config.toml
num_key_value_heads = 7
vocab_size = 8192
norm = "rmsnorm"
positions = "rope"
qk_norm = true
init = "uniform"
learning_rate = 0.00679
decay_shape = "linear"
batch_tokens = 65536
doc_mask = true
Each number is 128 + 32 x the weight over its row's rms, rounded and kept within 0 to 255. Layers, rows and columns count from 0. Numbers have three digits each. The size before them is the row's rms in percent of the matrix's.

# layer 9 MLP up, 3584x448, rms 0.0852, rows 1804-1860, columns 224-279
129:122110126103125142195115183134070130124127083115105095163179145096173127092181060104128140148171164124103099183142199126145103097117174122081171174118130090108161142092
115:143104143109185099095118121186128121138064232093134128136149050098137173133141107185136140117150139094082127170136077045070144157152150148119145145106125116143137103141
134:116135166176161133150101162093113132162115118118114124185142121165128158153228158077105078125112122116085133084137059145233109175133143151062082090160116170180207118079
109:169115145086167083184142051069138189146179116114189201154133143134049160123112160083132138099102114113139102145073166106104097118114120105071148134126161059111172115129
117:112121156179149177182149165157169090140094144148112130089120085114105146098077123141146094172114049110166088145120107115124116163127090163084176069199100137120132129137
106:156150151169138131139133105144122078169150125137162143145103130139125145113151186154110084111132127109094149102105130079183124109118145105195156156145141171127195138146
102:169086149120129082075141137130135179123104187175149161171169160121107110100053146182108126124090169064154081101144137223191158145135117126150123097148149113072159132127
054:127120122135132159143156092116129157152128134129134063100170095108127161140105165154061141109091130149141074194182120114145107117141174156138115091107114089197186150113
081:163155115147116121102134073202172145161172118104080128158164123140150129147082170132161109133209144127082172136109131147157132117167173082183174160150100112114083130150
124:126087115179156129135128162110133103142127086169122123160161095125185122080116151143094099125166133158148088131077176102163086123107124179139107153076136146111132165112
074:130117088136150134127112161145183152194096156146116122093110188124120105111075151209170124115138126129135164172144140141128134122121112069126171097130106121160140116142
084:118088098136074145125088164135097124121116104108105154133024125145126161107104068125115176115109113145140137160101142098139095090157144108147119118145124169116135125159
074:137213162136157153113144116143160124119139137078080174155156155049153115132115091132176208078104099163131119085191192158158118064129104133099080088119088173161141156128
083:167112091099166159190121118159105110078123178114062184056132129178148181155100119124117109090110164145074139124153126095124188093189104081143102111104108084123158116146
090:136112154128159102103114129173101144132125153094151109117119077124053111105159126159137132136076136120139159134123130180090124096113120105101146174079180111173153128106
083:093116169115128172146144142143089096119117226124125154090149180185115104107151166158165111061114142137169093138163114108146151149182149080077171076133191120156115084148
144:155128109107147143132116211141142124186060130128116098102170082115139147144123081112160058123084150063108155121140126119167093174131081053114128119111156081158160084132
070:107101157145130107069073168147134123208176119162139183133147134112142146102157182151144109144139145104171141113125105168112169096104092133150105157120164112122062143188
099:116175165112136201132087157131127161157105130150123166132170172156110148190099148145116113117135174115151108112132135085120116169079101113149112112132155147085207070116
103:173101134089119139178179147076084107142187136116147169141107108142111194177096059165145090136117090135120112111069128068109162172110061069141157132138092109143141144146
116:130141179104170136157146123102121154138122156128131112091153121098106145154168164151116087108141084194114130106128075151115137162171045134113104126098093124161162134085
045:103161130142136158097139100138139146108137091169118168116141090147089153146147170100141076152137140072133163079086084128120153137176126170154171114168100138130204124108
115:141118152131151138101113144136109162149082123189101108083067103035147158112067092148095084115064108132123177181146159113097127192166119132112126094148182148123120130113
122:162139143145151125145087107114093110104178114182219128130129127105114147107129072136089124167124081114107093104089136110095123156157109186167084169171135164155125121151
038:130099105094104155127174064114108167158124173110147119146129103081131091154133081134109128167199132129151155108164090119110126141126153112155109106106201109163190085087
123:135139161122150140125151171206046079117138136185141080114187114188139150144128112106127107164155155161091051103129093073095122169079139160111148160121167141105193114157
137:174095103157213109155120192083214167072109090121122109159164111097159104168095148106151111118082050130091128038152140097198142093094121192097148084122115064155063173210
072:163133130102097092100100180109090175165180110108117113117143105160153141128156119131114076097171122137206181123187089136160128130103141148096084155126129150111137182109
094:142157121103086185124114080120097100134113152124106123082126149157141134128156148138109114149075147165178162155106115060133159111122096105139144101131158149136076064102
150:132102133150119097167166090146129081127164108104108103076150103116079123152188101149070163138142106089166082119119130146161160152098072150143091117144114138129111089112
063:187061171103121156177184120119139162122129095116167146123059158129101079109135119167142150124136100213156143125124116122156109113144130066134109157132087126126138160093
144:169090123144204158159114139201145110110142109139173112120172120154094177138135162160106111092134142073102118128138093104156096112106108116109213126131072109137149086130
058:130091110075184114103139151195096200094118104114124113184150168140140114110121050075175094135135085169071127151120136059097062112113092106146170176130096082138122143085
076:143166155140156122075112141126140185043080123200115190154126070144139109063076112172095170145101110113174154099125133117108109097178184129096153117152120179067182091114
094:077180114128138146137133133116131133123141126108064118109110101161135121140203158130100176225154150134116142148163118125122149168139156140152107123174143069151115068147
108:117078162096147145096154105091116133099105161123103117140108092178117187171103118073108164142137094101102172119138100132172146139121144073084115122159150143144099142158
111:194085131118111136129159127102154126141138129113148087087136025112163165160150138214134100105140137123142130084137131155084105184153082082147102135168091090119132157104
176:131121128082172129121078143094146094126129106094137108070154086084168104170155138123124191099142142154158172130197143073134115127136147237158091091097197092119123115157
127:122144103082117100153136148146071123114117095106110128132127129109175122106134086109110135075076107141077116062139137109093142140121147118184100100152170106146142053166
147:182127101171126156081126079113057110093125137137185158153154058147178142135113146130121132075172087167063157089112161089100134176109176190134095155140076150074151168124
081:113077129129161138157127128137097164068150116137146140151132114198073127143105166155141114117160103118133141090130071091100067116143154151160155129128104122115131094131
073:117091147061127093166130111095130071156090085150142134141151166179111162129107110150089185116135168132107114159128141096102081135102164070095069156153151151084154114129
120:166170139100172091193135133127183084080130124114081154135104105167133138133057157150148149109119183170154081097135111094092128126084090135124108182142078189148111176181
117:170085147136122168100093072120138120127120080121128150144098147089135114068091110158154134154066112132149061125169138064162134127128184123090119113128159091107131110163
104:144101137170109172107202140102121167112180126124112116141091114201122072186101142099170130134119148121109096111157094059131084147118192128127085153111113158134132100135
116:141089067143126091083141134195103150089126132117148154099115150174138145088177152069150163083116106124111123077143148132104076117136072110143157197134158118136134078152
108:097121118153171160164133116133121161165198162098081060133113093126139183131158133120069119106141167149144098097057180118137085119133133100088152116081163086142132129124
097:134088163109164089179138181096101124124145135118059122146140079100085077144112151150147150156193179107108163131089139136078129167138161190093152112142128141129135143140
100:106098114141232175074084115177161142144109065138100119133150095161179131102113137172123176147141150079106127144119148063187125163102122151106101165106159117085161196176
089:157125162139145145167122087177109089101118123113116133114121151098088144132165172128160122109158135092138130128110109145175171104114082127132118146183126111136151125145
095:134143127151159090126119148163127140149128115113116113100153165122100105166135072130128135070180128145147077045127134163147085137127125142125114101080134129074097144124
120:137157168124149137111105085137144173117146146129119076084140129162146141136128159122122187112151172128146100131088163106124133190189109086092133140121120084156178167107
074:140150162114152130192064107134141150110143114129164140093116150065110080130143090161164102141135074148087177101109121147144145090143168177138126105115084221100128119138
025:174150112113083163112122125141132126151125122067107175168117139142153097180132076064141220109081112163094161102139162100132125136156146185167067069122140115115102075136
104:168072105135138133141117130128122099116125146142094166111149069140156150170082138139078142126084070121140065161080161102129105116167145141076155098151162124109163128165
126:134120118137023149143136112117114093097178154084125107206149165139136142105089133179142115123143128119078096112126117106163051164136156110087119131149081156111137136155
104:135077161096151139146102078103138100051063040126112106119096094165120119078108134101133107102065070077064172129107202114154144143154152147100136129107068157104114089077
# layer 9 MLP down (transposed), 3584x448, rms 0.0437, rows 1804-1860, columns 224-279
126:126162132119105152150107124094128117116065105173135117080134162103133093109142157190132077138204096164140091122153115141159170104133117130087135166136107185125136147111
113:146043126127155099082118129092099205131119177122205102159126068175121143122145114168113123113163200124150113093123103052141160093119133135181126140089147118162171125124
134:085108123110080135110134150136069148140197105114194130157111141115131067131143169120144080165140145111082133148137127107104083148123119116106136079122140129149153122153
107:121093125121178123155136118125139171119093132115124195096121122154091179115117126073087156096138142113097178124125142172105136137111129075137120119096168124113098110173
128:096102056163113131165136145130142181168138135111140130116195098156156142112078086149120172153073132113068079134139126082115085041166087133107187105118108145126149195141
103:089139149114149075135139127152168145186116123135115117129049150096158099120149151133073097130121167135182079166126097146072200130157058066164162131112144113153135202136
104:164143107152123111166151152144097150173143191156120154139103134131013143100106081115167145136114085095174088187096065122060128211126171145126098130136179137082169166097
053:101110179144148140108158093112073127138135138115066136148113144122167098164073109175055154102135109099154132176135173182129155135173163131149094120123120115135153145150
083:119178138102097098124086160161113136170199169162155138184113150136146108099192093115132171155091100103110123164138143182128128095114178088072147123114124127118162044116
125:134128121184159163177125160124112106175208101172093124109129125137162106115130169145101104122073156158148102133155109130149104104130109088127187151069124156162131152107
076:133086148156146088099126157149179113194091120152135115123173137105153097170141142132166095161211111152148207173107135100186140093097114080097104156132149092135186137136
083:154127139092119112093105151122135140118133174060133169115049145150069175035102098135131163091108145064100114148112136138108151097124174166146081144108102164160140105146
073:148158119076140154099152114128096113166065164076141159117133175102186066130090087086123148109144114151128167119090156125145109158164156099164086082190141105170158168127
078:183153094101232078171130143168114138118122106118087175072093180105156195147101072117111132128092118142190121088075121130144188095200089090185105137160099086126173129110
084:095131108163121098097120175144116075193142128106133156139144178162134194087095059129161093234107100124151141148122161096086176137115133170064107097089125161106075104159
087:161125198124156112126126128084134117148134125140125090125136091128125059122085140074102135115080132160075144148119108150108175084133138120131196110097133115041180125091
133:194154155175094126140080135143114132190104142087095127093122131118163141128125085125119163151086119156097114125145140153119149128064145091102133167143117122131132097125
066:102124126157128081144127085129140122167184068151195175165151193115099075128190149103143096102077191162157162187111120160115174156078112094100107170176108179108063127074
098:092211124053094159074120111144088173121086102133116143077131158102140175193059187124112151138052149112135089128140117081139174132083079137134108114134134127119119063138
100:202127113098175137153167182049101145129145093149177117124214090189094174205133103179109120083110123155125150118085157097079188094133082108147148175124129095130165122182
110:148081143107101173062154129122125169138161171135129049116093081127080026095134098101161106125138144138128102120114079130075149134115160163158123181160121160101151043104
045:089121168129149139031182114116135077087144133108149165098102159124120114134096175099164140125080144155108138115101125099146155138205185194179104039140141133140141090180
128:117155122189116183113113040076157115173065096111153129109155162117134038116099144139178176130064108100089116114186109106144139140101140093143113112126109118117083124085
117:119105129153115131145126062109100131141211157113182164155105121149115115139106112130113131124111099129146142089147185105037167100159157135097099108118083134049097095065
036:151121160107154146138092215101067167119113097097088131127154078173123094122091161100112124093143092144122157166105209091086102139107133140122107165108170135130134120125
120:139116142093145149134206127106093035085096126136153126113138149142152080134130080103146120186143125116192091118114145134078173189073122186118169158081200130082104168147
122:085160156183142137156106110166123107082131140188128181133078164096115136141123142126139136139115161113099140099139042137166092137101055150104109142199115131141112175072
067:097112133198117149169089072088155168111140104156153181145119125146128074084161116125112110113057094132146095132153098124149126099091122087170128143224151113142166135128
089:112157135152144149117140091112149078122214095175115170131145140139158045182194176102203116130155200141169138085160144202084164152144164116069188115046136161127149112146
166:104117146140123116132181162155109116152116165063209121091123116102093152112132085161136175123129194128155142154134161187089112136109080110128151160147125101094089138120
060:189144142168116170170143141113132159113106135162110155089054108153111054161142175151117074149160086096102124135098139147111091130164158141161152130144182029110110108095
154:118164057102133071137112104137157165127133156150197093107097175131134154077090108088128090054110069121160089111180130090122110134143107147150148111137146154115132134121
056:112108071112150144088099129155138142138108071200171068069134060165123110120170114143140106068129145108159059183105112139129101178134087132194093157057103171120161114139
072:125209048155067063117081072146174128122081097146140106167097134123162100080174143124104091153111089104163094119150072185120097123173141051147093095134090123110156138077
096:096194124209091145143150097123130113188183070120109104091148121139113154140182163085105112214128192092106158151149102166142125147112158173144077165130183196117148064107
109:110140153174110151153187043095149142099175135129166108142105134128152199121164140079151162173163069079122120138099141151146150101125125086048118097152152161157143124205
113:132113139099128147140104078127085153101110156145147171091142052193097078165146099079193081109178111106144165168158108140114110158147112150155106118158141138075129146102
174:147095109169083130149085132157136176180200111160114143059130150105115108145058132140109100114104178156099120190112141130103128152109115120135153097124089144088122081104
123:135152116118140098102158133111126131076147160156118160155132092085144091153164139110114115127141147122126161092096091116135200096127054105146118135132104138150145115163
131:161082148112102132179109110110132116128089125164145129132106106108176153110097174118172140096194129158111097140100133113089139180118142122130118147097137199064197096115
087:080110129126176157164110128174086146030164137101099104147113166116126138092168121085117095158142119158154127192123084141138103147097141147127147147182129095080138138107
072:112113167060094108179182088100130127116101190141152123133141186161163096154099140076041137152138150146141110139172078159119155118106120098123116117136151100124114096113
126:156121095073158088116163156131186106117153133095129159110119154162133106119075181149126139102132166119135086099147124082099084100117098135167118088125092091118156131180
131:056128117106150133109117155125127061116148130117095143087047109130172034075075078142195171134133136155126162145168178068170154096134160064185126129111192081116137105121
101:153125172146055098162128092115153165107134143160149149097126123161102145055121143158126159176171131169110119132098086112106135175102056080080120058144194183153130098121
112:154078074098117112152126143135134128109162127141185081074079164122140145114119098063185116119150130098156092177142180162125138131141158169165095103129154148156150138136
116:097145114150083111134121154160130139135083155119126136153101150168083075118163123065162119149165140094120145165092168100118179128120165091081185102105143201110112110065
095:126139171098113064089115080201125130094112148085142132142156197123108154124124121139116083123163137125106085105143099096160090114136078096135194125142161069126103143147
101:174097123153083137149141124148119115151154080163185066087103165128115083122169162111075108154131129139105061114094059143153144122138125115169109156102132100102171145158
087:103096159171135115185110063151135144066106145100117135035153138136105088087090126111109137082110097161155138160140126121135114147110109126172101132137137149147116090130
094:187140127166151094145081151065125145115193105110133093115139123115135138107154188140086203152130086183150123095125215114106160129141163124093153066116094164135159119143
123:132196127166122147114124076122120127130194165143157129132119176171131183173110099139128134127126125044161120091109139087142136209151135115097129131129098180112132100110
077:073147109087126134132167172145135114159128104159082085089138149118083082129143077116132102127155091115147113132088195125097138102090138143193129102114134146090179101101
022:161069122103122111166138121130161119120158125102114137087184100104127149118160109129123156077173148097126092167101178090090109141107139144105158143189120140194140138095
107:127121139140081184153112122118082131089104084092130113151109129173136132159132081050089118170128164091150100155088178066102149103128146144173151132123173128162167110159
125:094094117130123165149104098126098088075189107156145123165099049144142069176119043121138095101107069094096144141112115099123128165109122204149211135117163176104127118079
106:095129110101146118190128088127150102091109110072152110171073046123122151057155126088098063165117098094103160155121178131157099127120152161134134117137070133118084130077